{"attn_scale": 0.125, "batch_tokens": [32768, 65536, 98304], "max_seq_len": 2048, "train_tokens": 575400000}
Each number is 128 + 24 x the weight over its row's rms, rounded and kept within 0 to 255. Layers, rows and columns count from 0. Numbers have three digits each. The size before them is the row's rms in percent of the matrix's.

# layer 4 attention output (transposed), 960x640, rms 0.0325, rows 258-360, columns 0-39
099:131148129096180097157144089136143134124100116137150130080090117104148140136155081097140104163125122168153170145151134098
096:167090141089138119100116124149122118115131164135106172163149125134130096142110137036085155109141114082098098128129086110
089:123137121119119123135134111129124140124129105137120100124136140152136113129105119071138140113114140140085134130095117131
094:132104136124155127098105129133127102130078126136143135098113139126131105147124134103128074109119127142133163148170136108
089:119141159138110084107119149119166130162140113078078121148153136062117125086089143115129111161141136120148129136152160121
096:120112131112102165143096144142154107190120127101127139131137113100105118124126124159133115137143120125131159165171169113
092:137124124108134089123134127160129150077118140126152098135061129161149140135112151117127106146150115183142118154134138127
096:140107140150121137136134138122158135146106148131132114139154100107136124118104115140138115136138121139132141129131111145
094:126114152129105096106159165182134100171100109133132089134137108143129088159149129139130100119113119129113101125140116091
092:162124132138134130186161096135147113129134155113137136130160126112104127113143105155142173120130126150154101091156127196
096:153146141115131127114132164076117149165112092089140163098096123127152158143146088115179142122103161109097108101172156120
097:142133131099108145117095144122155142170147147113154138099127129105120129141119149194114149169128152077088155108125154113
100:079124180093110147127188153087138150105093124146130123134151165148096112098118125138110149096144129136150097066099145140
089:107144119128129130139126140165112131127161161110122140137140137084151120151115160089117133148172139131099135074162131114
096:158124145085121110106139144146112105157162155081134121142159102124152095135091124156177139120158120144115133117100124163
092:096134104140102159106141111107106089099128143129120125100104169094103108123112104137101152153131096154119103109106108169
100:137115089139156155153115125118123144082068176127151133162152171140144104141138144146114155165173151134169166130122092157
094:158115106159138077148122116136104135138152133124148155154172110144164168091137139058135167111135132107141115126125131113
107:102117112134131132119147135149112142170151132088142091112156111125121099127126121177135142152116139137116181114135178148
105:102126130122121125147147103146127112146071154116101130144143154125095088141135118123115137154104094139123104118162151164
106:102168107106145108140116141148102127084162106130133140171090118160155110170138162130131124166111113125129105167155124099
090:166138148113124125078130167106138103127089108123110090154107098151114108124117131160120118129141140118131151139162158148
087:118143147102121114150135142127110126137120111107136174113173117109126136094083104141128171160113191119139130135166126068
097:117178144130117115138111145124082121099169149132165100101147161118123143125165087153129113145081118088137089113153144147
102:100112112129153104139147164127119117142115118120160163130089094166137142110110107162135086149102163154145157132141100179
099:097105085088143097134127135146110133118122179136152126137073138129122116132107113140108126153163130105120139144141136137
094:141164123100170147113120119143136139121156150103123118113128117130160163140096150134151121104104089121101138134098148110
086:142116100128144138119157105117161082133070122120114130096084096160148149149139107141148117111148124106084133172157142161
104:140133139121129137121125131107128182128171157113156134112173142121144111141097126172159143105147141160174156148113132123
089:145104092122109122147120074144132166116171159120105162128101138110130154164128123067152148152120127127116111126108115078
092:164132127147102143104143136124114115124112121103104062103092112129117149123111081124127123122128103137135133126106146162
097:107126138146152119108150146155110144115109099129141179116076109127117152137149120093120122151118131109093141142137140091
090:121117123117130116137106115133138092118091127093172098120124105114089095138102119085119113125141116126155147096112149092
094:109138148062121082097098167120136091139028117150134117075109117142168155126138148141135130136116158100116118126117142121
107:126161131166161145175162144137132086138135120141138145122201118164110145081155174193158155087136088131130130138147098138
092:175116102109126115141129149153108125138110118110126157155152134107152123095184167143102116093162099110174136124133092122
093:072110145137094115147156093142134113136094118137119156106124108093112088118148098136116118160140167113125120164118130121
092:153127105131158139089132079083132155110144092166109158155116117144107128117136145131140137084135125100134143168159121114
100:157141153139142140136153131136138152106090109125120144099117132148141175128146114135129101139125097139120112122111158145
096:140178141146130141099141137103109101138148114141118089113143130120139136140113140180109107108109124124099119133144129118
100:152136097131133119134125121146097163129236120108157111120140155151136130131124151195154149126142137146150140108116135112
094:144140136137143106141119129157151092082155157118154127151112150095160177164148158086113124116112105153130101192110104098
090:117095179130140137125141123157118142103085123150144122140110095160142115141141162084102150146146126134163111153143121146
106:137134126131100137105146139125106154112084121126145156127118127101102145096140139061125145135168117150142106126092070125
093:144091098147116121130124142136137113125045105117131145146141174090153133126150171091146154102122126144169101141089125147
098:155142121125120108132135149136138120159117099142093137071133108103115112165118115162121119148137144119123111101135160122
090:110119115136139142135141125138136142132159136116153123165142101146130118153102160161114163162161133098105126106100144120
093:144141100137131119116130116107134156130116120114151125092085082138122150159072123142110145150084103096122111141131155154
090:108114132119072100167175153124142133135155155141111158094095123092117086122138101143158137193078124143167094112113178139
095:116106138123145146180128141118094108065095114114143172135129218113116132115081164077145112147095128126134144114090082195
097:152151124134118092172138140143125141132129138070140181151157179134127104107108142129136118106122135162125073121117141168
095:112104135109110116108155108153103092114139127139114145121137127150140080115120154105102163152122111087107099130104086096
094:144126092124152112096054104094113155136092104148125115165123104143098106129092114127097113122164157112146115154137111132
101:149123125134125108137114100105049124081140110140161118144130130156106146130108134100130133134088140095136103112129117140
096:143149095114120116126137125163170108127145089130078094130137101151133148110125106148131085100129122154133176109115146173
096:098079140097100151111150145100108135170110134108136124183161152102139128155132135141161120136131179109104147117125090149
097:159143140120159108160198127157145169169126126138131141104141116112107131107133142165123144100152145101136145131141111136
092:128153091142137134122113155140151153124090148141130143144146119113131145124085128106115119169150144123115145141131119110
090:129133099156104175149109146125125153072118173133129154123124134089109131093083155106123186151152143145133119154080101103
096:135133114092163132127140138106092124135121134144127148168140158105114100139126137138142138135182172119110155135120104159
098:124114142140113115128136101095130138145098104074113173148168161114073095125129131108156165132123127133117138097107135099
094:118140134106171109105101116141141124127043124140100081118137149122165127109181164112091105114155158124108136143140125145
103:129161151123067156097166098130124106112120124115107138115086128123084136145138132122116103107145134132104160101121099117
097:124111153141077140137126130125127113122143109148128153109069134136169150114114113112150152151128132130116118087092138118
100:155132113096137140112085194156129141057177126130106131102092113121151116124133127134138105130175136119091113115092107123
114:110129150136139104132122116080156149136130126145123173110109102122169124106114140149137157175113120124162105107123108133
101:129099108141109140136114067157131160165110151107135174144100112087144097128127127149136158164170114101163127177167133152
098:131137114127140150114112109110113143132133129094107123095153142098104104144133065135183118142101105135126152137142098128
092:143111132098176099116148110142132127134098141082162117147149121159112093127113138117109134129112167147109125165150132101
087:095142161135154114102133157134147125175177140061126103142125124145179101128148080117151150127132121140146108122127122190
101:155151117124128087149134164101118156096136091118134139118136160131148126119097111100168130197153181122125099134184144144
094:132128137143122116148117067092128120145095127131157162119140125180118136143114202110120133089124136099127115145182122109
105:153135158191121105186132120104120161113173170146159116142133137111180156117097146117091122115177120142107133148094076090
096:149114115121152139134156109133105120164144121155124149138133132113144075118134111110105147139161127092172112117097123132
101:117161119090130129118108100141133158138098137148123124120114121124124119154143133170129133136138079163102104154145134159
096:125112133170127173162144130124110167089144123129143156162113133161145159102108095122142133127148138143088105112111118149
100:118128156148142136084152131126077111084121137098161150106125159152084142126151141114142139121111102149154165099100096106
104:162136159123128130138137111164102172136206140112110116122101111110134147169109131070124094145128102146111186146087114071
091:139115127115122126198139122073111143089063130161106139108131140157100136100121128128124137145111117133107117161103085099
100:136090173106102120119123104122126141152173140122112127119151099138118151129168153131101121148161130106154152129140130087
094:099099140128166106148123118131151119104118112122119090148141067121153174120134137143109105081100115118109133146125095119
099:109135152111151162142134161111124136136041124169131137128140159138119123135125123112096138090155134114140108164137128138
106:116125068123178097116115111121136178165157119117091119130144138149212110126118116132147138152097133119132143134099117131
105:130142135109167114148164165142110131090087126146159151122178126131122162124133125103126114109129147096148154104128113094
094:165110104100133148121113186162157108139153123158126159126115141151124125100105100099146124139186083141154156112124164106
094:151108160125127126111106113144132163140150143125119091119110149168135144104187090157111126094094137141101152156112155096
102:112135117162093137103127113123142169110167189139126140113142155120136160147120125153114123117115077150172096163177132134
101:157131150136156151145119118160124109148194113181110153130197073125144166112188144069101104121171094124151095144095145146
107:162112094125129095130124142104161131115154144130137110105154157101127109134115093119093144111117126110135152127136123173
102:166167129106156136132140143137121115097181111148117107116136128096091139115149142154162100126146123095105114138189123089
095:128121123121144097122129136131148128104106137118142158067133141111098163093133121136161114137129137118116165097087125133
091:130130097103130106091127104108136140155147082129144169091096084147110123114100108106099138098149103114107112129151112162
114:161130112116141099126125102135106134160249131094116116128087094089126115151139090127145091135144115130112138156132118107
096:108151122143139169108104091117162122115136186145146159137135115142105147090161095119129145159132127160118128132154149139
103:099107118115142152142121135160129122133042119128152106151118119103135117111153117098150121104157114133116104078125153113
101:143136179093144156087116157130149075147097105159123141129112126130132105118100128137113133143133137141180087134110088130
088:106127101157080114151162104119076118171058134098148156128155128147094185118111133115155141125062146120124114127117134139
100:131137116130088070117169111138143111172176101126100115106133134173115104115151109109072091130140145137157115123142132152
096:105124107117127135073106133148158166163152139122135121124125126103113086139126095130122109135132087116097139145101146107
095:087159145115136144122163142139137146121069163137156158157202121180114144140163166103112121106106182147094121132147136129
100:135107138124140119098120120157145128171086154125123072117151125086042153142107098134125116084131102107122147088149142127
092:109091102145141139126104092171114116094200092158083103145117120114154129144122138160132096096102137127136105113102137117
106:135104154098107074138127141131128135127111132119161100123139109127133139148135171104085157149120131121158140132095151111
# layer 4 attention value, 960x640, rms 0.0368, rows 259-361, columns 0-39
095:111127150147171131095134121143139102122129138097125148156161099132122144138125129119188121142114124129152136135143111138
085:123117130161157148100148121156136133143096100147104103116112120158137171151115091127103117101130135137125117140147165152
097:109099148113128071140123085103166147150120150108138084159110122098130135178077128102100112106149120165137128107134100172
090:124143126084158096140133128124125113122143122132127112112136134090100123172176133139164131120108140137114139137128100115
097:119086154158084090145115128100125129133125112124107110133120136153108133181134136112147130135083132130101090094129161119
091:138145099144084124115151143145142156103100146119088126105088132112153176176154144101150082176150173123112132139154150116
081:111108137135091124167130124139177131138140134096153119115137126103159127120141105126161121147108141144125159141131070119
090:138122178119102088103114100115078143132165096107169119137109142132108110138130148126121106111148123156107120119145146121
091:138145137125133134128165099126147097111130140107140108120140141142121161130103084157065140073136077098118082162146127133
095:102121137134165147151082110150098096070124139107144148128124168159094127118125117132141131146115105138124134160100133119
092:137128080114125107151129124125136144097141176141119144141113134120122100138101129141162166152150151110117147138137126128
094:143128102159144111139163115170111113143095139135148126131164115102152151110091117105131111122142123089115127136149159151
087:099130079131101143132135150118149120148125132091084158136076135119125164060142149139087098096123101134091123145171146119
093:114119135136166151132113148114099093077162114126128121160113130135103142105112126107161150138075163117121129134137102094
091:124066118134164123134097109147152147134144098150122121107147099139100113132125133118143080126082122138101116120124125089
096:121110139110121093099158122128136134169097132140137156114151098120094103099102111128102137113144114149152100111133097168
091:073141084158141167119136118160102144079114165078118120149162117155136083131144118127132158132133108137107155151110130134
104:096154094101115112153126140154117142122138140126126094095080138174109138112123180126102121117197125169149152187133130108
102:135150152109104150129131124119102120128148120154157147138144125099121148097096085116133087075120153117119127099091100115
106:129186130135062106170137108122101126116114069097116170126127143118124141147141100104144121139157143147140149128139157163
090:162124117120135094116137139102120124163109141113106133120112107125152093179145141118143139143113186135137110128149087131
084:108142087145112123122137102128139119138106127118115093115127141152121150147146137101145101086132127128115149133138142140
093:110140165092110130129116120106120111128128132143136118116106166120105130161179107130137131153140171135113135160158110146
100:130110187163185154171124138105127162122126130108155138130108101118133146155109121115146129143158115124104126133122075130
094:144164097143065110171158121099087135103122168120140131114159154132175144149129085183130146125126142135129098130154091164
095:136149137140151126150084138112080171144156139119124081148122147118133141138109121124143085143129133149103174135114089089
082:120147093173127111138132129123090153123121120148103118137148146170134129128138118109133132135123149151122127193087114131
103:120151166148211145136152164122142154125099084115142136121098130112116091139162072115123128144154141119137157121115112157
087:108136124101122094108170123146182129126139125136151135094105126117126149075107144130122176103156152106135124094133134167
089:125109142127115144131098103147113178191129118164153105127149131137124089175136127123135139162091096131145130108126130140
093:109134137099116104133074105128136137125152141096127121115160135111130135093128120133154134094139162114132177110150106140
088:146101144122105149114124159088133130130167117139166111144118078114131096137121148097120122118111145140143109101147114136
096:105101185152115100118122114118076154134138139174136112132107118123127121111109124149159116147110166133151096129087110110
100:114066092148128108121132145172106171128136137124166104110150156127104163151140130130116114124111135134134138135170133120
086:181107184166132113119137153111138123164140141116142168117107111114133110119131090141116111130132150103145124133120126167
087:149166119112152134132086112136104163127116133120109123098136127128161121159112123131142125120127089108097124150123123108
087:128127087100161147142127127182074153147143097147151133133174103156117150133150133095140119092102086154152160125152145111
096:144140110152165118118112123151121176132115134131076100110125106137128149136164144133146119099123089123145158124129160104
093:154102155121107117128128124110130093137155137145089107148116158134123137150086143131180116180146151121170123142128116091
095:126127158122076155154131152114126125147122103168131149117117116174116140099128101131117151160132176132130095151165071173
092:090139085141123110125093127154142122128129162107113107118130118163128147125099126137057086101143116116156114086099116132
080:115153149163167156110146139193148133105110152137108143112124101082130147141113102105096143112159179146111146137127146149
098:107118169157151158082147142126154135095112159145170094142172119080077102125127106134123115137096154126121114109170118172
089:072176102128130154130146151134114149091136158158098139121145120110118128103097137130082161139127157123165136133135136121
090:125147107107136099149154136124168102113162112136173116149096174179137145107152169129188168146125148154133121141125121118
089:164119119175125125098148099133159115151119157133132153096105097142107122109094114107133128116113108116065092162122166137
092:159119135114148127155154123136142122140142093132160125142121161128094092100134168123158147112114093145113156127093139106
088:097146171095130124135125117143119128175131107101156120117126125139137114140133084112119128145116127128117139119136149091
096:106164081151144152107145129117146119166100157081099130123170071117139111110134102134127146120143127083100124126157149186
090:138153153133103114156142134132121115093130147117128118119173122138131167132163117123101122113124133103095072186179120155
098:192132117120096111146118086151144113135101168140150121111128113117113141184101097161171174129132137127122115094146115156
092:144130129149186159166120148166124161170101103091172130122118120109121128141134095111139147087145104144137161137152122150
098:146124142126140142089130167125207104178122107124100134139140084140108138113133130117115133140172103172146135118122099132
091:103139124102114140093117146115117113118137082131118113117079172109148105153182122121169141148131108136140104116141098132
091:128142142092123115170132121107128124137114154096129148109143119131086146099143102114126133148173111107117120122134081131
099:067146167101174116153190119149100177141116130150127086123135150124092136100125116130122129113086183146143085118166142155
096:134128092144154152161142130163129129123131143136134129167115118139131132125097120147129118122111105124114119149146162163
088:131119118138103152151138113129140154158111103111130122107097134103109121069114143153124134109119149082129108119143195158
093:129092062145110128110132129134160106112116135136130120137120124113169131076107128122135131131150130112102107110112136106
091:130167116170174143124164148136150095145085148087114128092139098104126153114157087115156127070112089116079103140132131144
092:123098132094115148123132154118112135164116168146125147130120119159137109171115123145164127170079129176148105141142130111
105:150156128147100115103168136139123094127130087095108121140145123088150153100128117128090129110129137094097123107129084150
097:091142126113164143113131137129087083115133140143132139134123147144142073136144113126128102192109180118096161152157142106
102:076142133155138125144117158132096147123126106154110113112146058152117160097119123134129154131129183108131114164125096104
102:128102146090148091149134115151113112110134142150137173141100157122088159159090121155156144103160173141095127132133131156
106:144120101066110160132102124152121143138179151129138105104127153139137153138146180113078174143105042117117148131108128139
102:125124116102121172106102157111137139135129125123142140132164149139132125121101109167081111153188102103150127135097147129
093:157085113157080120124111090113083178144117172170092098150163106114126153169170155121130088168128166146138158141129111122
088:118140111128135139120151128105180121121154162091136094126112120093140118127101138109135124126142092157135126111144113131
101:156097133128123106108118102126095091182133142085139126150148118095139136145151158125156094141130099189119162091132074126
097:128104147131097147158094139084151157136114090150150152119111140143118130101093168130160128100154142131126100101156133203
107:125122157152101118136153114151128118153121145123152121134151153147125131124101089116061141133152143124137089139048138127
096:124150149092140117150122151148107148171115118108097146103094141140099117117158136173093139143117142090139151094123113152
105:133162114133142133139142123137128095115111129094130118133127133122131101154151113124137124128103067126144115117144136118
096:126086114099121091126109130154142089124126130170128151119132057111138109137107107134147123125131124072117095119163102140
099:106146163136125134105125126135109156106112083133116139124099153133127133110155132144160108109115150134109139116132102126
102:098143141179136156126141125166132141083113144131108108134111156146150198120165111134131126062140121101109192172105116110
085:160084109127141178097115112137116152100128101112143174141113132102106124122152162133099146127069084143136093133114121132
106:122115159132125122172135124129148192154129153156100140095146115136133093128092094126108121157103183125137149140125142106
093:131118137132116085165157140140113115156170075154125108136140155145107137159154145118121131120109119143167049120154119122
100:116154139137112132104129100158112152134121121174133145137120145141121137124104128113107137074183121126128092103131130148
103:134109133086143122130158114130157110141131135132121158137157153116141155108151095127134120108129132134104132148106172114
105:115096097170136141112179128119159126098099141169114124097160147128140111128086132119117128133091128148121147149064141140
096:096125137131099148119121163106122110079117105146156148118119110142120102125102171100124175172123148116134139179168146113
090:160163131104153130121134128113105110140130140151118131130101185096158120100168148143101137112115129122121172116124126138
103:135121143142121125123127099134129165129107159107131138120126116143135183146126123157120149131156114130148154157125125121
100:151089101125121161168119151130131174113101131146092123117115109147117118107112139129103104107121167146152118119124146105
108:138117141145132182148131164148106138096132129135118117179157129132114163125117114126108158130149114144152081125094123145
103:104122162075113120111094139101108155108139100106171113142120154125107170157119170126139128145131110140156119132134148110
096:129114129144127169128109126098106103178149099116157127131117184126116102090138114101183113093101156121076191120148082104
097:114148096104144181156085145127172158112108103117105122110105167156155128124120147116129162143112128111147125111133089127
101:178143139150164132114125115146121122132129097117111103105126092114142128118126090098157068131142136101103145112123119120
100:124156108098124119135160097138131134095131140110103176133071130095146140124131183103161100094154086104149167127148106163
101:129101095165128180127155156073135168130147160129077154105148139138111129134109142153126130136127085146145126129079127108
109:140154167106161131104112149107124111103118129145155159110144107125119058121117125128108118146145139132129092105120116118
084:119123096148125125050143068143123134185080093146126126169135096139168095137132150126102119101134070145141117126114112159
099:139107070122118106166093141166133171150109143159097093133110127137162116143133143112093122146134132111140127119151127141
093:157115156147104158173138148113122150154157121112147141139137112104098123118125128114186154102136106110100162137124156078
098:191101140186155154110126109146193132159109135110109086140172130105137159123103172118148129089139101140139132139149169134
101:115160118134114111126121124045122116090134151157104135127140115157112114126178182129097134142123131126155138113152117113
095:090176134117168130132108154131151107162160085154173152121131165136122114082103145154167139126129148125124123146119128145
108:132079140103125125138123173132149149145112145126130148109132158160112132088117128156119154081132127119160125141126185133
106:136100148110161161157108138138197144130120096140111091142108147149151113114179142145179157099167116150150104119139140147
# layer 4 attention query, 960x640, rms 0.0372, rows 320-383, columns 0-39
102:139130143123122102155082094139100094145148075143166102083129128119159129100134113108156109152137130166101144076080089088
094:151146117120156144114156188154106067102140155137125142119118124084146121146063088114125133153102120116125126131188111198
101:113137157147136098153121118149071141119134082166145136111135127152084118108173149123125161141127117146112145175136149101
096:108146155137117197134180143120121133113122149108135125145127126111112147132085113106152154144142102119125072153123137137
096:131138156137143122156110139145100133144155133135119136092169136120135089118150138114100127164128126141106122140131113104
094:133102165102128172115141150139111153137112128150112126142142157127092152164145125131103161098129121130148161151141136111
091:124111136135165127150130145098174119168144101169095126144116141145148141108187124138104155131105118139131086124149127133
102:133146199147109120130094145121115145138082085121109113118144106167141117144197137108122137135104126129128160149150144109
094:144120164162127158128138143102156134110126108123122167151126113144105123160162110145173131104155156117118146139119139166
097:132115122153123141150133157164178118110144142132158150110144089140082163136141130134125137122110132138138101096137150094
102:150146119077134129108139126174070146117135119120115129139128104118126112156111163091151116178102131132120156135090137083
103:149121138126125129092131077122127117159109157155123150127144153087106131134146113163176145099178129159163154108114089188
089:145141078114161146120124132190127120113112119102114148155120091157124140092100130116115125187130141137169112117141139128
100:122151130084116134136137134117062125102163143129120136103160091118121170104138157104133153090147120106063109142178145122
093:160124099103200149132109109130179171118111087155108136115116129111114104172162079126144128126114111106110102136134134130
098:122122125124137118142104125132163129121123104162148153131139140141115153071157138126102152105096098122147087132149123064
092:136112147196101107145147117109158128127154092127093130120115136121133126133144130111123098140110097177133119148109142156
097:125127166145124178146153121108147129104076072122141180122120133132066137076132129158140128094144117133131116109100110134
099:084158153141116144118149151150081168137112105115086137144120108136101107089136166140120159136141117161131082122146157129
106:139153092124161138134146145154114146143114154158124168126143098116171129127142137113109086119084152113139167124113132147
097:081168142099064169142148139144129119132164141118167125107149105127120137134118127113146138138104072122133110115104100114
139:115141178123134128180112159115099132143146101119157148110129099142086166092139146114115170127128129142111160145140125083
096:158094166126179130121164144138147104168098114145123157125118147113127127124095099153151116126088171137131122139118133166
097:138107124144088111139096102108132103128104093110111118103133091135139117112144141102147150152138151131116112105151102104
092:138140131149165105129117131142149109146150140094144120143094154120148094126095098119110124107156130156156123129108114153
106:099124148109081128138106143104137112116126124124116128170122110119121070115108144122124120156146133096122149119197162143
098:122148137124169143122134105159126106120104094173100138124103119112106090166121181097125153131131097124151085147125081130
094:128109130158110117134110135119170145107103158126092141153140178156104141128144143146077171133135131105138144163165132130
096:126123162127089150146083130124131170104149126142131146151101158128134119092135160115089111145074131155120127117158087066
093:060086111138152180140093131141153147127123098138104126147131136126135138101129144142134142175138101082161094127149115139
102:102120107115093114089132128152138128118143109121137119159147142091167148132126106108116115130125109128149135101122134147
094:134155158146153107150162121148135114140122093127123108151133131120146075094164134113140132093077127152127119136133135160
105:152122111124114114170124159099110126155128149119136153134103117161093126129116149128120101157128132105136168134130118127
117:125159106128111096101126126128095111150148113133107125136126131084142144116134074106166110169117157128130116135115119097
097:134133137125138093107118151099141123124169168142120121136129152144135094162124089105139087141120142161147171139124121124
096:155139127124139134129082111104123136121149132184117146107123118156143106133095122138084141122140142147132198142146129104
101:175123111151143130129175127116128060154134086143153120119115117148104097167153108141193152104112132144081138137127166064
103:159126112150120109117118167168141125128150148125113112149185130155163126147093140112117133093112159105114149109145158162
110:140152103135133136095094138127106137123101107098126168152155137124150125130108143075139110130134132133122139125096110189
113:122124113101123127091086117145144146128115141141145124156122189100178129155151140108159128124126148161129176087095108155
097:145137111114103116130112094086114133125116131136123139120131134120081135114146085161137149103161096090116097100126144118
089:148115134111157130106088113147166159106134105136089146159147102116141154109120117104152100104106135126126160113126136122
098:144121132117128160111158134168143142150132148154128154141141125134126169126112116149118137116175129112187086162119116134
094:161131133130101106126138122148144139126107111118138104123106190142124117132127109117132111084139158058108125102101139174
109:160121134112130105132160126119142112139138118142134150148145127094162106126083120098147064114103129138167124125096095168
096:138138124127098111141103173127112135130156122156109116121117149143152127154116140125091108127117156108132168135125143152
096:120163134153130155140088107154136174107123122087151121136115156147119089098118154117147119168167134132134152128094115132
086:151159156136120146098112097131147102124113108131171176103082127128142114119160101128133137122134142110121142114179130132
105:160155133093116113103122113099124134137114157127064100115111098148158138079120142122085128111147133137111144128086122116
099:143153136124122109111073103181157174110092138149137172116149130150161103130118146130097114136180134107140151147160097125
098:132133083108078091138117109130149129126122111118135106133139141142102149131138185117143104151102109132120133115107092100
092:127101109137185143142115157141119171089128099174162140125150146116111161159121161105108121144090169126107097141137103120
101:102098142123141165156096133088132102085123125115149133125124152113093115148150101165153159163123123146115130115154106097
096:111162135151148142132119148095125149100078111121125120151123120161128105088132140086105153145161160137127121115153126136
098:162160125116162143136113095169119140103111138136153120138175099139125114140111139101094110143127136134159146113131100109
101:143147128147107121103150155136121164126097117130130154174133107157149087147110116094134100147112153144149135124113105141
090:145109121123192144120140142145127170113112130141160136109140107105144137150100073127143128130109134096136093168118095145
103:079098143132123129153152137123145170145162134135125118106115117156128125156133128156147182148107090156136114122160168114
090:168132123113108126105138152137133118136154122126116140141140126095110132140133117116163111152156154109112172133141114143
101:084137107153135150146106127095129107111161115147151116146108115135130148128121120131154134146077147122130117131140112146
097:138118124121153111164103137111170119119116082146174131083112160099152106113147154131101128129147174138160143153159105167
102:085143144129114141112113140120150138107149138120190131089138148159103120124131111167123146078117070149125143117141161061
091:110118094169136109135135120171109104135109154118148120121143133121117143136122109133117169086141134091101118102099137190
098:137106103170138094099155150147166152151148156142162098125135090098118134149093113125135117148122135100129114119112143128
# layer 4 attention key, 960x640, rms 0.037, rows 320-383, columns 0-39
101:128094136106118116139109112150117111150113087117161112133138124114144143114140126152132098102124129167163135136080091114
109:149139139115138141127113160139126075146156166139109095126109148107146135118093090135121156146110149091130139117142120194
113:132126166164141108128160146149094153107140089158109097134155151127087130128143120090107131146134116146155125138162154116
096:117111164125124181156142131119080178115153130110136115118127107129122112150097162121132153143127145101119131175139139103
098:159112131123149133165139131119118163136158113126149085113110143120131105118138120116132141132125171140126145163145119106
100:109087128119135167121135099123132167134115147121122134135135159116111156161129154131122173099111124136151132109153144136
088:150081171151157148116160139106152110185148098148086100148161120089123126135145087149116129108125133117131123110191154107
099:100156144143144115132122121136152115114076101149122145120162124171101133137195159115091145142133140123132181160173148101
097:135117176129123117152104147126164107143076150130140161120135106135106074129148146144108126105183120137081150141150136151
105:126150133116163131144156143158159118099144127107127127121131118130085116133120121170160135106103098136095135163130150059
087:132146094085150151153119140144046145104131131140121153118153118126114113125074145143128131173096118141145133111132144119
105:109130077117126132094103127115131129123093118141130117101155171117091065121163136143112118149121114190127120104150122124
087:094106115145171133154096159165126112070089140132135135143132116180091121116135134108082110182131132125149131156172120137
109:127140128117125124141100119129099121085211136142116095123110110091086149140146090142107125118147100098079132127156162093
095:140135115098145134079124087127156134118103097115115112105113097097123097167168135131148154110108111149111116194125125104
105:137115137143134089113086157115111113140093102161163116126158121167102132098150127140138122111067096132144086157146140089
103:125151142139088085127120134089123124137148085169107092141127152082183089136143127115098103134137113139141152127132103159
095:094149134139114149133155142132148135145115112124168187165131147133072129130131158136098122083153127156122128086094116105
115:069139119149137137158164123116100167144111103108117114119119107136089099101144145127120142088167137147121085134162173124
099:110159074115106135123169120137114143109113141173123151157137134132131135168107154109112153143107134115216188117106141133
096:140126159107086110165132154170162076115110127118108165142122096133138149124106146164117129123085156155164121141095089122
087:129125130119140142159138163146139109141131128155164121145166093144136136070139134116090145070120158109127134152104142131
104:172107140137164138120172102131190124146138119146134113132100129133121122121090127147147109149102143087151122133116123141
104:104128095126154131104117109133121096113111116091139130164116099141152117129143171106128134131145103128126107134123082101
094:127126136141172111105159124130138101106155097112142120136126139098155113123105138119121125123139165142113135115108127162
107:086117128111081148130128117114122102092096136127106141128146098117095054150100154129151157118135174108137159134171139145
101:142151129142149148144135105115139155159103073149090135125106114115136116123095152094114196124143119149188102172159084145
089:126108106140115113100120165137212114125110151108118144110118154160140098118153122089122117126138105109127103149206126120
100:157122152106120126131110104107139175114131121117123116118159137107138145092149164096129122143079129132126116117114075113
090:066087110147121178138137126118130165147118088152117145167128128161116147111138167130154174150151183120183132152154139145
103:137110121130104129124139086112113153133090115122120111110145147110128144130130137104138152141115123087160105087112138139
105:129136111133128122124140116113146131134123104185084090128113090128139090101149165084123095087101132142096109126144127131
097:161123079143142112169113148136081120118138143109135124116135125161081147136100119142146112165116122101138156136160113090
098:151144135106100123146121139142105117150131138145113140124106135088114187138120098138150093127130162122102112140109130134
096:110123128120139090144117129124136113120165164155114113148129119128130128159107082155115082143105128159112150138167127148
103:148121144124155137132114082111137133110123108149152128122076139128128153151117075128166147150138131136164136114133129122
102:140112137143143123129133098136103119119118119136115112102119114111109077180142116150147128097101152116049111143137169076
095:151129136151127110128122136126138124133144176134121153155138144137148147131076119114109142120138129123121144106162167141
087:117174099126168122126078113166087116106129106150122129110142112161114142120104176095125163127136122108133120125121137163
118:135133106106129122098107110152148111147119143121119152130110180076180143134145101133148113127099117180132141077103108145
113:093093101123123112110086147122144132133108150106131133116128123125085123110168091179151133112136083167083098122113180117
099:118106148108154124084114106128133129115116105167117155125124129119154155130140121140163087129150142158124149107122131148
096:131137126121126149124176084140164116129116145151149135123100097130148143090106112134116157115153142134142120167154117135
097:161130128156093093113111123153170114131092141107158117106112147141142133110140154131115121121135118124166117106123142152
082:141147175122131147145154117115091126103124090151144139133129121146139111132074137161128127132093139119125127143142075151
102:113134139140099100139099136164132127101147166117112114092070173149141124168097139152164129152163130096147147142135135140
106:123181125156129179131086124124133185108121135098166175153150146133157087099167161085135142130148129123147125109086083138
102:104157126110103144093134169150126123133101097144167197135072130140169112132168097155141140099118163130152080132138106148
102:135148133091102105165113115124110120125160145138083125129100100156171139103109114111090087094132125130091132156093108142
100:143131117090117094163099135175164154110089128150144201128108151130145133116143127141098152130146116111174121145136109133
107:093134088120091088150130100158142122139113122139100134117105137132106144134115163151127101149057107128147141097110129111
101:126111090124158145100132161130131132062111124188161112125124123125135129169105118122110156155094119120141115144122118099
103:114100122122133168118111166113115113083116103113151130125132145100115135145169110157124149142146160126070112097126134108
086:084157089136149172160160086131128133088082114124095157134131151161118122074119157138108189135171155111149116120122126145
103:140168126106149162122113130157138125095106119162126123153157129128146138136109117114119129146133162123150126092139092130
085:124169137149112158178170147112125133083094114134127154144120108177121124126077138138149123159092170110146105155141089152
106:119126112113184155131142132135125155097156097132103117131127077076132117163121092148154153147104158124130150179100110115
093:099099113137098113146162142086160155159154145134113095125129109118119102145143091161129157114111093169116127167194158102
090:152123160126125184097163129137158107154133127123079133148143136080120111149138133127182149146131150137092120134135119156
103:091095127130120126136082126143132131135133112159155085103114161131078166138134116173129097118101151134158131118126120139
102:113131135113157098166139129130170131117100053142141135120112169095135135113152172080128167158142147127134141126133107146
092:104116159124125110108138121131131145145145117144137128104122114143114137128159105146117119076121094159124115116145142101
093:190150110175138130142137139169137137133118149145113118119134141127143119110131108132108158074154055117146117115084148141
100:136107129161109116080177146167136106116183135106138107101135102123138148133101093127144120140138147132108147127126174110